From a checkpoint of a small transformer trained on Wikipedia.
Size: 9 layers, width 128, 2 heads of 64, MLP 512 tanh GELU, vocabulary 8192, 3.87M parameters.
Training: a variant of SOAP for these matrices, 92M tokens, 2793 steps.
Each number is 500 + 50 x the weight over its row's rms, rounded and kept within 0 to 999. Layers, rows and columns count from 0. Numbers have three digits each. The size before them is the row's rms in percent of the matrix's.

# down: layer 6 MLP down (transposed), 512x128, rms 0.0643, rows 304-403, columns 64-127
# up: layer 6 MLP up, 512x128, rms 0.0642, rows 305-404, columns 64-127
down304 100:421428432499461559541531503611501490435520552535531544505457585454491597468588462418449554417493474487498458496556438574488386496456500543607431415414527539460467471403489528486520419503500453
up305 099:551512596464498514477477426534512552534482462455504543535540548507576463459554525504493437437489530400509496496511473565423401538512471517431439495533466621546441446491539520561457525461537540
down305 099:626469440485424516524505425484416622473475449566441454397455490491468485431497587513430395450563456460504474476489457438402505424471567519585547502534465536562570507516526501449457555476432540
up306 105:452422492547458507535500452499577562520518547454486499438620480517499481489552515494468537516426508435442605549497486480519536538558497509450427505433514468590459553474493478648478487562518486
down306 105:509533493525460464494597466510500541430547532511446491469455453483481621511483509468586516561536412528457408514537504481459545457458390522504558490383542503525564527497565493522421470463463508
up307 101:523377568461463519523486501510400573473470425555540493543467504472474496421443472587543488493441570434412454550556500548509462486446518531492493462436562510463481528498548533398459470537464414
down307 093:543425471490533477509560495468529634516412470527505434474451564468605578509536517421583576460428495502489435522504454483408536470435458463574559573546455512499561471455485437394480467567517572
up308 092:479603478491464498470503559600378468512406594516559474482527407521594432532487519476559473404519508492507443491561491491457476494494452518493498564531491491533478493474478520437509441488501572
down308 103:477429537479540428490573469438536539450431500490543541610547544475486540551470474546599497428521471528471448470506494546416493581534513527465435460489471550558442530479511561471510502480553466
up309 098:416462515558446410462456432488443558548440484470427511463467504590404428524532509482541529497548607488579508424574499462497460382513560568493527541550486508475527496546461441496485422523371499
down309 094:478526531521547529473431470478486537473509422489411528481546492499450534460515468568570542531524554519544361453531484482575525539415500543443417409623450404515536488545506447442515461414408459
up310 098:554434456539500422510501462438440496470444496540452476576439376392477479489493501483495472394491479538470548543488487534462523521453500534416466482513523453415501433537573410414518449527450509
down310 083:476482511519465500529525492543515461515451445474516470484385495460572523572481411461500542499577317524470576479536548465401497411466537481425542567477511496457488422631470347469466539457499529
up311 116:501534590476470555583470544546557519590480491460476483518565459495535462470484482560444528432583501483509586451593445452450486484499530498380500536534425546500587435437599557479442592527567443
down311 109:472473520432659489535467466360542490557560482480479501501514522433429579567587598448433493455467493579602505470493533483440448444505475463514488481454418461505444472456450484599473420599502469
up312 103:496571505600512596450376478501525612606558514571461460472457480461558500519480557509558475466420620506476494534492553544606562456533485522495540544479531488538553406486607544476494529510530537
down312 101:602407580466547460445513404451588407485504535511513516461595526452583403494480470524512424539515556551530584466434538431550528556416491540452536469523458517568606464408469460521521537531445475
up313 099:473536432416574422537433418595407542478439616565523524411522532469542478504436461537486468438501473494491471503433496548536501518554519581528515577559592421499519459452491471564567479510487529
down313 098:398414470485511571447489403481445463470569517546496469445510570429537600493557514529490460528420525535494511386446506497449515452491494552495469453484518481466493429528546594533560518497487526
up314 098:481528496504424407508470510461513441507514522549497492522486413533407622455556531486524469501470516556397506488396444425457535492478551544460411455503498580518583510381458566424519585541468521
down314 105:432561495558500479476527403510446466499520458473451461488529429510501490591471481485548579457590495457443466493507503533573509463481542494536464511597457433447458442615581438560527437520542522
up315 110:524427438444494534570610493464483532592462570504389452619441469519471427565578501466534457468550557497488529551507444498470511529419461529485487561468424534498441490528450520529548429611506490
down315 111:471545539486514527572486430581557465490483468404432509474456446448485398547508487437521494431547525497450478434512469484496497487580540452555539526464396548579391437574405454475511390477544546
up316 092:542491489474521473456456406429477467499576463452491387515498479503586496490454601473550525526503497540548464542585530546493474485560433464610537452422582610487494463421453426577478570523499499
down316 091:505508528494529549389492410591536471491438457498484547416485584494435510589497472464515561490510439528444482541553518466535446551536499468448413511476462596441465479428491504476401569480462543
up317 107:586515474494464538435436553542496432505476578425542455452490491612551529575465505500545537456496509461499505416488472483442397519500553546395434513471403491432516529446597570524409456519442479
down317 103:501557499466537494465548547459537602503415445519490434476390550568548430523538631478519377520547447460539567445445469441468479454501425512475521504479525495519465515451461509524552560566457522
up318 103:542554484554464471517418513438586591401536451426510461519513465517578476473375478495484564482528523444511438541503599563467423464387477468439512457568483499467467430420523500514411467562412499
down318 116:487535511577501465549488408467488498450510505445519565555537587485564465509573405568505541484539454543521507539457455450471515592454510529513557538518501499500484493559362558515539558471543617
up319 098:495451399502469477563508508425529475565355440522449491450480500430443349580547539548438504538502449534507527462569559549579432525502523593472439514484472584516521543435541620444496435581510524
down319 093:532598443500525495575547473537544449529472587540459431479512447566441509518510476466539536548438444560446394604471518541551527498478534478500481518446456566474419540468560499413518410474460528
up320 098:502610538360442515528464408563405510528529480490522560439444464517530508490545447412511542448519487577502429516512448439463501485410539478468449510513389526404407510563495414609512471520469541
down320 097:558455530510562624466536439541474392589471482528492522473530536510529502543509500521505485511544473529487432504601420541540478484496514564499622539476450474443507510634563497518589449512471548
up321 105:510356501585570454529478418488515524559451494498535573417388527574588437509428528492521470459448477455391518475488500522484472508500538512486501557623433512506469569444529521533464518487493411
down321 095:541537572469468514509435437363530526410502512548471557478563565432457447512619468479558474566454502485502499405538474487463448537476492498438522466388477512633470507492544452583389469369501519
up322 101:563526478506548517579447546487528441466438593542493584472493491485576464534579538487408496468523531465516478606502380573479485380529517455525550482505578472488518452430562424430518535454594491
down322 105:579596468418525505475428572519554458514554538526571511524534494517450510634491488467525463503555541511465546467502442560520511453497495561498567424441423510517505528375487357494568388482436499
up323 097:464498578497449543493621583666536567609538461508470464508425526546484488471504492438557507481541417561532429540483496472476475412501405629566444514483496458458549451565499538582555485470445524
down323 091:473514488520486497477443515533527580495505589475580459542460445468431524458575522380440569544494507542623415514453459567437521546456498605550509520477537519489430424489406491513557447434378501
up324 102:536480499426620503570436479574517475459511444510447548486462504497457570452500477579549568424501412453454551499632513476469473539424524526572545547459436534544448516418526531455445531481473487
down324 099:466393478485452488564423626457518491563491485482557426449609626395541441531447489563504516521592518511526480575421474604649391476522455500443459509480474480508552477433510457509451501528490546
up325 104:470482520448477416472560553399518461513447425412515468532434408538563547588448534513573411491530446536536581551456498475459499479575621472562534518423556542487544474543534505461505443506592518
down325 096:490573501425427509379562484560443467450456577496500421496505530500395566482529540534454440457417460490583470533496595460424549486522533605550527389491505429537482566534423511531447502504529521
up326 099:495555484623432462506532458470443422482433573575437473458528605525534534498522413417555531518534515510476476430524514561523492439542473508440586554483462444447471487443461392525477484578462509
down326 107:532472522513491466459585564535440589566526432432475467538522499462521502435512430425482497533503411516562456434511530585465498482512450511528487541499445470452519562532488513483585555508434511
up327 095:535480426439518521509359500441531603548413451461481439489470574450534504571456550516513530438463534549485498549472446505497583460527514514573458558489445459458468605428534506508484479444568345
down327 091:558613441453465550634527537409505447431471547525451535490514576451489515454463546520510437523505544462553426492552475468518523460500574560519542539474490531576508444510504464481484503447562491
up328 105:468518476504495503544436514438458511404402516462475570535469504604544514462466421398517547481435471415469433510447480464614479437440484482535503483456469593533505527424438518522461592512451558
down328 108:464434565459436483449491505530574440523489512617454504558529629467445486423515501535496458605370429406476450543586481518466503575484473493487455577532542469490483556566470464559525491540440407
up329 099:515503530503587448504478596546522378450472474571449495562557461460508436453466563418447494520498521553430443499446501510455518509481593561419487416474405500449485482506489523528528398541545491
down329 105:466512508435429602508463525609529566423480351442559548436586498420540521538494452336422584547459498479484516512469595511508446475476522603502491441480445450530462557476430491498493465515440455
up330 103:422479495544551425504430549465430478504528548484507483519434468525435527581499464531497416509570457326545485478567539560486518525438541511384501429590576464475466473441506467498438520592469479
down330 098:549510518517514530522475601485544462508511457476457580488444510509519440503588533535507491533628566407466520489500496497512532456441596635511502530550567463529579464503494539434459466493481434
up331 095:462536494442383456586590523473541459542505489446547462475545423521496478512527453448466548516513457572474532437567477638522395552550541378504524553530446426511604528603514545490502456588579420
down331 091:575473481537552444539531486503511466481472527483473491463546570476476564458502581477439562513432523530535475536559504581546432466461532407462474525535510460403478503472498528450468487398467546
up332 108:405476524449436619513526397500503528531412546504451553460455430428502573487532512525523576475534658586442486459444447545480533511471544503514495574556486509644588551476539516519564563497490576
down332 107:478565423548487519500449519549452553570510544433505475450570549598553521585470473640467531525533512518452544515576542493471558488538478463449578589530473394536554507570487438498476472536374594
up333 104:438514506564539556496479500478590512472518468546519560481495487480442473450357454614501512453560515503463522545430589534490444559490439511497555470487614530419486529461463406518458497510514468
down333 097:509566515601572457518571595524454572553546483516527490575471505513518434445541531444469570530580485446388524487572486544495476467511524577479535381542559589471545518591474453515533547434492566
up334 102:449494518565472466579529467532484453472516494513521576491464481548485413564472425496493574525463511520465499423548496498460493426528573481429525631483524502456422490395513555509506406480575478
down334 104:538490505533503470458575548408532503534522409446507477389516528533443480592460491453443494466495469504522424411518479537541526465464504488479470547462532574530451471528526525553563534468465463
up335 089:559475526477505478462546479517473446530632604466464554520459486436522575498533544483457520479564545487473517555507412465457471434453445497519511454525557542407389483494468498539542561542478520
down335 088:472482546560451514496464565454565462584544559460484513436462559459474534578482531525514461488545512540507434454510478454588556534425589536541481466501466488481413503455590496518509527510484459
up336 097:529559535381453552533525487531505556489509522530521456485506494408368538493532489486510482510596533501482499552397411402498505475555508570433547429568547518514486482506496464413518518569476481
down336 101:446491585488465495399455437476446444485529484560456408487544459509483393486476556523493568452440444500449523550520492525504502542485516498372501445544534537458520434475422473406450400413536401
up337 102:495548487463453522484563571519531564516478544551487483517467346488529459545582401493477569535470505489556502546550478579478561443503541539533489442606507540510440418557552502548422573456444470
down337 102:454496524471467407518419498531476472561518473476456474536511448510424538395446556539477550516494459488462451470539596518652520528527518493501551510444509486540424418550505520454512528455511506
up338 098:490569512593432509541470502550482590533524440456547460539571467482605457454531475527594456551386433524410488550502436515527496515489537565437459482370452521502587543492486482428479449539484444
down338 094:446535643552479506565504486520548550475555505554447505516559545397505490578564495422462545486460568551539530607594413579469483562492495520494510450552535503547560470525483562498497543478493455
up339 088:496510492528537456495413394498598376454555452439442488435481555476513414535505443475508531509391458501507460506495480451503457541527431519536436549588497555465480531525480510458465503600555534
down339 099:425514579502486494540455562532379466544454491505504503545477428473529525512528490512457440500421497519527377509511493563551470505572457513380517482477477553437536505447528569518530468521484575
up340 104:538466513473497473475464448512503477516468442489507463477525453564503462469570440486571496452410443455445546447467455565509524504587563545507528509487497377460476595458565545561421469469407441
down340 090:555513487494524531427530589531502458490525550505426526403539592561468547561495526475484584478515492589490441527520492546454405570509552509511462478464493536463491524522468550543546559565527527
up341 098:514554446395504506373500477427462480470557547479507477374536522583538496573490512455512589521489545498512494493520462541508494474580540402526510455484556545520453532519474414556528437389499532
down341 104:503498547541460475543426474431470567439497520512498489479451496376531487396547553408441520418510451494443566480406534587454433431532502463431454612379569520463409501477534590500498518527499524
up342 101:459579533475505560577490466539430525495502466426446597505472552535465471589454473505543526535544543479498499519477491481443589629515562449444446519540574484474542452477480488452578552580473413
down342 103:645485460447488399508458456481496537488524474490520492508446435548496488458395491441464446484518456479507479514439522494444566559434550485508549586460521498561387430476541564533446418494527529
up343 104:526499551399492538438464466488489462481454465490516465460469632482488555596489570427445431563432574547448496443477466486572442449622507532505496424478515529467460562403503587489456507519508515
down343 107:476489579483543521549479424535520557468591487554509460524468453578594384494533425444493507466401521534526436424448486443566512438469484571504537555494453480488549561547433515437474433466560496
up344 097:477537511493439434478508539525397429507514514516531421555539461552509404595490543538487545503499527531538489450472484486617520400476477500531507442574406592481407511583518486484479395529495512
down344 090:487547393470560436540486454496542488490485528528553561493503541470489555571501466478446551579525511433532564631506426443477516551523578540568552513500510486542601572548560448429579491490530495
up345 094:517404501480438430573408568543565419571434497449556510538455549432468456501515489464430430410530469589488534472554493564558495466476563482506479462599488537526509549618483423381477460501561525
down345 087:488566526441486462467547453488458537445441556392546489487500666543468514425436451486498475554559563514492492540451495540521448457522434483475564555458557483395475454513567528514553459466493510
up346 111:559430470473501461465524441477487522475505407569376517488435526462545460503486461493444566506514536483411631446547532550620467488541442576459451489493490507482526530404439489399499470470536516
down346 112:507477490525524479486631443480460462516553474512543512475603520559418526452568462523548604535517480502514539594554475546634493520503495480567555511471458486486487459504519618538473518412517423
up347 097:491557562455503489480420485572489449451455508473487414507598554526427551586514424590509512455504538544509447499481426598481516486590488466486506569488533391425527561568478525607469452537469532
down347 094:545444418416471593500531517512437478464511452554491514447457461407414431463413442503569544447531475494505450502523484549552501442483453520484506422489435466462466609554586437559483444472399552
up348 103:581491517540444503472562409478504607438525426508486452470430498516545449512494521512456554450516457433460522568600559524528546512528497496480508558458454606413522542498503573562507537501473528
down348 091:506485540562666511544455484456518478514552462580504503479555491564571486526489478442451526493563501541516531512446560471517492492445464479528423534495454446348523493390499582515489580537566440
up349 107:498409480512536436447418452459450582415533578473439482581517462511591491558502516506468460477572468576488578599523507498576501536430479499514499478553443521577470501486447576430476448519386538
down349 108:556562510528554453530471518483470557508443504509464553552418476525482429419562512505486536467502527519535573575582475494410520554452422435495544486515575527556460450503536436557525492518517547
up350 098:509496504496441483526614483444443433490581489397469425425483450479452525513393536548563488536463473411438521500518433570451524451469508513539490523508491545534511469426493409578483529460473442
down350 091:534515565496470552543494420547510577561509595429516445531489599560370530572460476428496466480467475450545559428440590361519416526507445504514563507526445549466538535541500491458463528499506561
up351 108:554437516489548429446514435438495488553459472511552517511438461551468385542437508531481487498478433549509497545523388521516554536493476436549503483478463444464400398441513532534470388442533457
down351 109:463426512527519461498430498499472502516564499443465505476558579509495542554488545455528557494584460572509523458471477454577533475502427437460499431549487558571477572360437603451489455519504531
up352 095:485451426462465405458585605487500539463571545541463573463476436481477485555499473403499454509442500564583427494440504497476522498520519555424527480552400484527507525472476488504475499555491588
down352 096:567558547497503492422587629631535502480556463548505459485508512517499453484585436514522493560513500552465477480472520573421496446508482504538530482533555561551465502521508456466525531495463553
up353 112:554560468517508485602579502424433551463530586452451524503511517526490533496431526513541505620439522488433505572577577492410534421492563461533537495509540565480521504537529489512475608525507573
down353 107:462487468392519405501504480498495556387559489497434557535471501445446541454486441540510443544533446494594542513510478580479442446422514573517493439347593548532517498452400472497532559510582442
up354 103:457548478502563416494501595511498452542445606555493442570496533480474573528384545583443468456507541534528459556518392421522506536527564493415528496436473568552517506550458478529541500507445542
down354 101:447552576436493485499538485414518526530591501577466470507420515509599610438534372538548519510561489413528410480533564532488577458521483525508479409525505495473459475441565514421467555494466516
up355 111:517580414409522453529566487467470511568468599506584448531513460583479521569463388548589487501531532454498422421513537521526477479489565443482485511512422651557483462504495578448499576423472432
down355 115:589430559507404522374416529521455573453510527496509532452536495549587531565517364492541506449557551449455399557529506528493527568510513466498569635400476538432460531441559423523454488528551510
up356 094:391517561540481438445525440540425450557487546479472524584461535526514521531534454480553490483573460422497563513552378539533590526549386609503536498547547462542461483449492503472629479483519455
down356 092:556541489527497390478417377401553478514442491396474527570504491540451605498593518493512385446453476479444543456431487502440432409543511536544519486476585518485491473444500537408537411479542521
up357 101:532515451468486438445533552488465488477463556511429626417552503463508521573507325436487429531530458482553573514507534497541429444482521576492469468502528513543485521429510588394520560543558470
down357 098:494527548476431413476527562531473467494537425473551505523484443491498543476530510470549510505547477435484499449598550541562479434484536544557482531614536487542451545447415440525572510628513465
up358 103:551501522372482495473454571547473470474417470535448495585402477544431540517531495450480478505472475509491495449550539480534560508462506556438462518584454565565473513522559519551465427420464454
down358 099:490573513501454542533482537438528462464517544432540487411407533592458447537496459445478505455560448513486477609465428534544564399481445536516483522572503473541448467631508511569511419447519437
up359 078:563528513506488486352481453517489433494496462463459549426522535499406516587432526515479429422497498472500437540465533415501496559540482467465542419568554525542477531612533474522384528585576443
down359 070:500475552444465514517497540540529512449503529535411432532398402492413502485535467510433570576463450500470362529475585480434449479537557523447418570500487501473437507422463478451453564546535541
up360 095:372518429447474561534505433480549566493600497517453506506548460470551531496495442491513612385492524520531506464471474485514499563486512468528470375456449556487535424504504460496588596540437522
down360 096:579433485511534445443565592468539520480557591474475549488400573480509460449505538540546494491407561614574458543431471475540475465446527445551556503489527440502484471524523576551453467485446484
up361 108:517447464499528499512518497529464486520470550545512612492525492445500414522502484567542504468515588509594516530547519587500519530423529585471530480655527488504528520564513495492416508517534477
down361 102:559495531482469476407447488493593555522562433594503480513507535440539468512521583355546498476460465521548474425558506441553524507523483533495548519558547520537542534678550529522477428465454426
up362 103:573463516444555470388461508499469510471502501490490508465545423498558507501552617464533482458562565466525494525522512473550519555546527509497445548459495553477579423405449439437435465513509487
down362 107:474527519559415590524477553507486506471526536422538465429435423440461578449452387509539426525558481449525501400576495565436509482510486480497486558559476518476583455378466446552484564575557559
up363 110:553527512457448539499553395561525536511479481560450564528447513463513439562454489557524487518492541523518475583435561510394475560477517448457415512543612470476455550509446388504511428577532501
down363 114:569530569439429494503569545534504564461515493579451500478469469469526474463503531502515568496506490496485557554533623557508453545487379531534537456528523499547590530448515389525560423548530557
up364 104:521530488516479522502433429517508609485601565544445484478455543473501517456542507512533528589611452525540475466503574447448561471510520438499454555494407455517480535473565552462475449493496434
down364 092:510551469390475476495550560572497549458515531565477400562466541594543499431500487550500474581467502519523444547539585506444492468488507455415499559421414452471366546524502453438529469574542479
up365 100:542551491478490470505557378414493440335485482549480462538489478444418529550553390500495502454554510490441522534542460511571469524574506537409472541452596531463468598461465547485568493513560462
down365 087:410627592598533511556405568563569546510479560483422589561489570408588447606450462492485556602522566497473484481527556471509491429506465503484489484560446502460507556526486488486463500522589518
up366 092:498520423414462374444583461493468450465465630512575524562395462498483529549515487507566493494485424506487521520500581405540454514533551423385499517532515469460467522455507457534468437523496493
down366 098:507501532579539417487511487488613563493547505503481495474483402466520482488510448562546425486442628501566524471471529572432463413441540451389508461532520437484456445497440525467480576501542453
up367 097:442492428529416468357444548545537474443478429563509516510540487457471521478568425583448535521462404495575559511516494484496494399474511531607518541516576533458496496425525531525376483501489509
down367 102:481513512586461537563474569586484455493461488435590392561552502516534516510522466477434553522502493444537613502528573464555410472514459457405560427508527572484525450417561521464489463499472447
up368 092:601546446483550416518563523539521542466546420556562535456459548492493579486483434565484364474572555564544516490528550446424480459442556590470510444447532507462588479381543486428543511466499512
down368 101:477515387466410498526456505457508572498421446532454441449552501479492465489400603470414508505474493426432499565544553534475459405525518492443459559525395469422466621503483480436546530491472565
up369 107:508554487495533627540391457435585469485506533529501477586468521420487554442423476475481509523551468450510443438515380504501545441531494547510434463525509457488493481500498544455483478485533457
down369 108:503416502509492479380625475398445462515500477523455484470503454467511448489531469534452458447500562470488412487480424494485383534505491539562500490533507490531549538481536503485473455418581473
up370 111:572447500519493505537535489517521439517527485541540535571463415474479534624558429469471484555503481518415500544555548451515509510565500386495515425400525408470528621567566413554492540453517551
down370 105:529526493555443497416484545537519454512500532550587397407431490484381526480505513504546519427482499436577481400467499503510594507467518513547576460496529464490417480545457494463439526497474477
up371 104:455467327595611556533457440478556510411465527531516476466493558511452540577461578492574590524486463488543452453496450529586451605517541494514521510436508521461448494452443454447504471497558476
down371 095:496507488509578499610544542549446461496539560477513571514435584451556468476439442468578511492519568410502518601470471527469412530479540566471469599429483528516522485487478514528463566504456502
up372 103:390424532470464509470459535434458531415415510539479554504527528505493470514503457459488484451522632499508594590426503489537491564438430520480496541399519564508542504514447462481574506486517618
down372 094:516463531508468422474437567562495464533562482523525451494404513489524532486466500491454547550536528421509582381461477511456398499482475483459513559465507548446383468460489430415509505484542565
up373 105:572412470438498500512546548398440533569340530528469552472477562442523561457450410542433408519501518438496397487593481437505573498443467563443575469529543524437491470470476500462438426444564514
down373 102:545464525538581518474518552507470559502503428593463457495587513562507596412502417483449438510507463580516409573544470503549499470409507435469537479543475447525414487457490484445565474432427474
up374 103:498569553478493516480481483558496462506505513559436476453546466598546451443448533597504448511477576440475508467500514518439548519563560610547416486553503535434580549557452604545446489543421489
down374 101:440526438486578566531482494543487437558569474493462518357479452517540507425566456500538403441498553583515434565556481496520459416527538373537480566548436425539558446433595494429516492533485597
up375 098:498530567558484522563569498433449506512471401529441436510417409514576475444506463484581459408543484529394481488508474445475495480387559487493549476402585545539576496508498504421556536532477532
down375 101:511440492418512615505447531567476497531525511517533455437421407522446557468575355505389409440439480453530516447479411540477453480448432466568457499441502383473480486544533540558551425519397522
up376 103:463496423402451519460540441438507543522489607535470543514551544516483566520556488513503544430461542551527462480555447445552538429511432557526416569473518505488582463476525552490548560490501470
down376 102:502619549525440528456455434553422486507460529479462494559564591502595520500480598501563567488542431498497558583556506496589476534493514512457483543566421475439505536632480481499519496548497533
up377 097:471466474487538433444491410527535433607467513451483490539405459517464482463532517481484483477454483502417568497483451498449488467486421460445463521401553528579491560533434577493433480481522492
down377 105:559462449507504509550442396451532483395635465466506579564424503488387531524461449517537550558537503436477495586534550555432533573477548506545544451526511525497491537448509385523478504435452528
up378 098:498518470395559422488518467502481476479498466437468668480449500509514525499527533465608471484509488505427608507491555459549478540459570524511504566484534515551520458404497386469493489488474488
down378 089:501517582340442581471614455497427503532508509464461460533519601526536449572401534521519447507562510502508510459509535455548512481508446545472584588535534473465477493548514548465516536502542551
up379 093:485500454439521468434530550465537562553557472498488516479547427480599489429394501507570507509502563528566479528524506596459425551537485511455558465543511404473468601477501469536502493479505499
down379 093:572647484508529476560492557520506483474530576455515480480474447415399592466515538380491480447521458549567543540451494483655437438492503494536524489580567477542494482430464491534575466545580463
up380 096:574548509496486450526457600473540538561484491620446501486502578519504498525577466397563489567524581552479521505544550502565393550480563435575479455459393495554476479385433507540467475499484533
down380 097:430466594443551584495463587512481549513531509463508537477417475446526450526441548497540513578521471516505466557494499565445461494505423458465466483477543463504442418476624432554438447542505490
up381 096:420462483565549532479442452530491443530490590464497538558568480464584583539480513585614547482584597568445548473496435434416470529475445497402492442489415513514534517507535514512489496489570536
down381 093:529501549466477526483432448490527449540461510469570488522479524556410570449541527429498484664532451490429477571531480455422397504540514559498584521468462522545556537463472599524530508433528483
up382 103:511503504466517450411506517577494499569484511559518441549523440578482598458426522502485481583501551468446517442538408477490510550562549481551583553550488451499463580597501477513469514578506520
down382 094:544539456548539428529609494520475479451480508445513432433505525448524499513601526550519433476471489521413548533522377462513493410471522482543487455480531532499609423644480545585514514502486501
up383 104:546465561542544451455417540570518491543435528500452444508455472556565559500463433532494529563487374476500512538545538512465439439497443565536424524478529532460546515422519485452508519483555440
down383 105:457578529473499532479514460550579554518418529491414508552508531414492471441521598501455486435467560498547533479461549525399568420376492502509515504529429497464508503538494390492459474525502544
up384 095:536496463607481417482448512506485462484475540507466471599577441482489505565521548583436569545496421460444560547515472511526465473450611550601450520556365534449476515490492447504556448554385456
down384 099:472500473571550517593503464461482465568514504469422425605453413483601525538482546476544477409514520536504537483494498409617517466523401540556517477440439531503450474462575474516519480540514477
up385 096:541477443452507477518620504461521464402457505474441442543533472528523514569462495547499462432528530543592551479487468540509594357551540510464380458491490480516589453461543514545538551566516595
down385 096:483545508478583475504430466473468554482443430468546468557458608525506484499466561458539576471506555437453433500388546489579461453558613485549500528472426465578480435441560420548459477502472496
up386 086:424527567538530540525530431525488472547463442549520497538556478427461492412454553446524540526517487444469612507477454442393493543485482461497440597565544493578448597505545445579422440509429576
down386 091:422523458471406545432471551538431466421474556612466565462494537584597561508416434473553563493498483452520478451582566547621547547500522495577555475482475537469446534462521511503471465559404544
up387 096:482426479514480426568459575479530588570476543494486567493437534501478495544545575443554593475558523599602521538429513484422462531501473474551518490453447554509499523410584456501523440500510552
down387 097:438406459441402531552541535460485477555520516446557566482471436531559497492501492529539452454579449520541613661528504488550530554417533493524529484567435458507491459507479519468553429459430551
up388 095:488498529485477492632522498519499472492444457446513493539523428463479457495632444451518455459505440511451477530519469437550529495451473438519495552419586541487420586470488507454525569516455391
down388 091:527526526491502590556438486500611490502506529528521517542531454519435471425473555565567476470538490545399440536491483513442532526505457500473471503476436330416462384441500535501491554502494524
up389 096:471451514496431486499472530510455520485544527585547533550505474519574419516495570397435451569511556578487498532477489537437412489535638509477454550512409495469574560482478627549503448471479551
down389 106:545597494462484579522512595530510545570526453502580525578516528438382427491503528489486426554476466569431548596554529489454449597451593477456487466514518494499504540471457510518496492446506502
up390 093:449457547485451533558438544490408527546527453476480441547461458579487524451484486518565583510560517514458542484442614522472511396480479490573477492503584499537466543551470505518413506368447460
down390 088:536543482429538426515524496475479490507499388510513514537510535490552543532446492460475523533508501541553481477527681524444548550582438425494551383549512423591525444497543442427549431476548503
up391 104:500466457565420505555558423450409441471525484445535496518485484519512468505500529430514437530472533461444526488575429448499359523433508514458353564516572414507471468422592494487569507497438503
down391 112:489467383452551444586556541463480504431450486557570527438528439599620568435448467541520609524459482483530468422436525464546540485500492395544461563430481448473565521519555529569555548582498487
up392 092:408454504417503386467435457483474577520511536562487477516527492472552500486523470557436509491499466564513596512426494374519549561481501429467594401521518491423550609507593491512514586506522468
down392 098:471518537500531431517469443518492429399498459474597457467468556461526466581519586445506432555429478456587500459539501443554512457478470580583441487504525533476476565388547488529422517573449523
up393 100:410588467482405573471456528496508524466453471493522507443478459533444557550452476553517567545503540395472476509541507379404455492502563527401459494498525530467476533555517493573471471496561542
down393 101:427458530492579528504429588496477583515455489502504494526405482492584555568518513448539508509477626404554423471463464440545468437611506498516509459548511511531419452572532503548498413515521530
up394 091:499438465559542513380535458451420517504510459529437465488387472413494447499550428450523509451457459505547523505488473534462497551579457435514464424480496436457607558442529578548410472480582472
down394 084:509540539477513453497513415517518524519500505434455509502580517383521482573437509559547462487511472491569511530555483473459474574529483527447459509538546528413528544454425489580592396531514382
up395 093:428516597483396579557495421478473478568477555530495532578466551415420424544507468438529499514528480467501500439550497478463504620594533536484487563571506416448342442503562414514490498516490467
down395 094:513553431560449532628464506590538445451449495492448555493419473486473530419453491527481445466536579343544527514600491425531468430501507538477436429538510485567441390508473457454519491491519392
up396 096:503518490519490481574526473540366518523477470576467469511443461526497472377584601468467365518467485549490516512518611520462460429427555614586550531477432520443494460453419507523506515536424570
down396 096:420503504491496522535447454493412543506544417431529488517505555511403492567504382602533535496533442482482527503492463491424520450618523519566411483440625547510426433577497481540451501518470568
up397 095:502457474437447526555475471509430492511482467534511483527398489513427575561422546527546445450391449463587475511472517517486582505481435519556482534537512445543487404426561500515394548445544452
down397 089:545558545463493484504542520500398480555479475494466584427498509488474481598440493481507515495505497484458508477585536532617405507513457533492463467446443495510496493499551585553445542481390419
up398 101:510588435498450490440430504480546385426515497517569440546538450463510429574505522497521534526475543537472489508467396526526549586488483561492562454436535563405421521485403442551438570464505490
down398 102:503477480471485487545452465462415519509653469462384446493526535465455483512527508518547444417517499491426463516601446594547505526529491521528496510574476526463488526490441442575457488465503532
up399 093:556595498450505540447506491506408449533482586519451579543398485488512488487456599598459509498479527489486450481502454483415443478477535433487492483464427443445612543488483432505576480416552531
down399 094:413480554473454452536570478518546513458442508508478483492407447596432501525522420516458436503449521571485458471450546437508532451427497431502524452440559513553578526567516551449452397539577529
up400 100:553430483506497459499579544570358452527531613450504395503485566428522508520519565443461504530445448507507461527568451519447557569432443516510485462511499465467532475498499475582527445524492493
down400 093:467468531528491458531511511356544507467457462538490506489624441521524480420546404433493462453566564412514524394460601490481513518487473482506521529494617480536402493540465431508502536373440500
up401 100:470470440544485444512491477466540390461536435547465477514492455486515477468509468607632474492487558416465550511475425419452451579424481515471500489469555522547475551447470548462504562496514513
down401 099:587417509470465542514553494468458457518466509528528555419390524495517547486524483463485505465501554578568478479497529453580433547480538505501524489597507519528490507378463556516517499519532586
up402 099:542473494540443519474498448551485596454532488561483488466518451505524432492489502553429326467557488444494484534472377532457504557486495432461430510454497530480499581493485519496497512501437565
down402 099:476543402561403498462488592598486581584443532444527581551539499504399582559517517479464382398449452496512461538529495549547533507489534468440512567558543459411617466472494494528491544514444489
up403 093:512539444479438612486508497416482495464467557475494492562631504424506489437427488415541500556444531461611474468537469523525499524483452494597440487416558487571585469499534518445554541468460500
down403 091:483450468496421468410516438481530473556537536467581494485508486465455511493544428576484466562570497490584504476460477490526521534541561586513455483543472407400529451582554543514441423441516499
up404 099:514494474449539475434441569464437420573417471514498501511454466471594488438467464470414549479496477516398432465522481522391412571553559464484373548509563544491415546505531574436548507475494515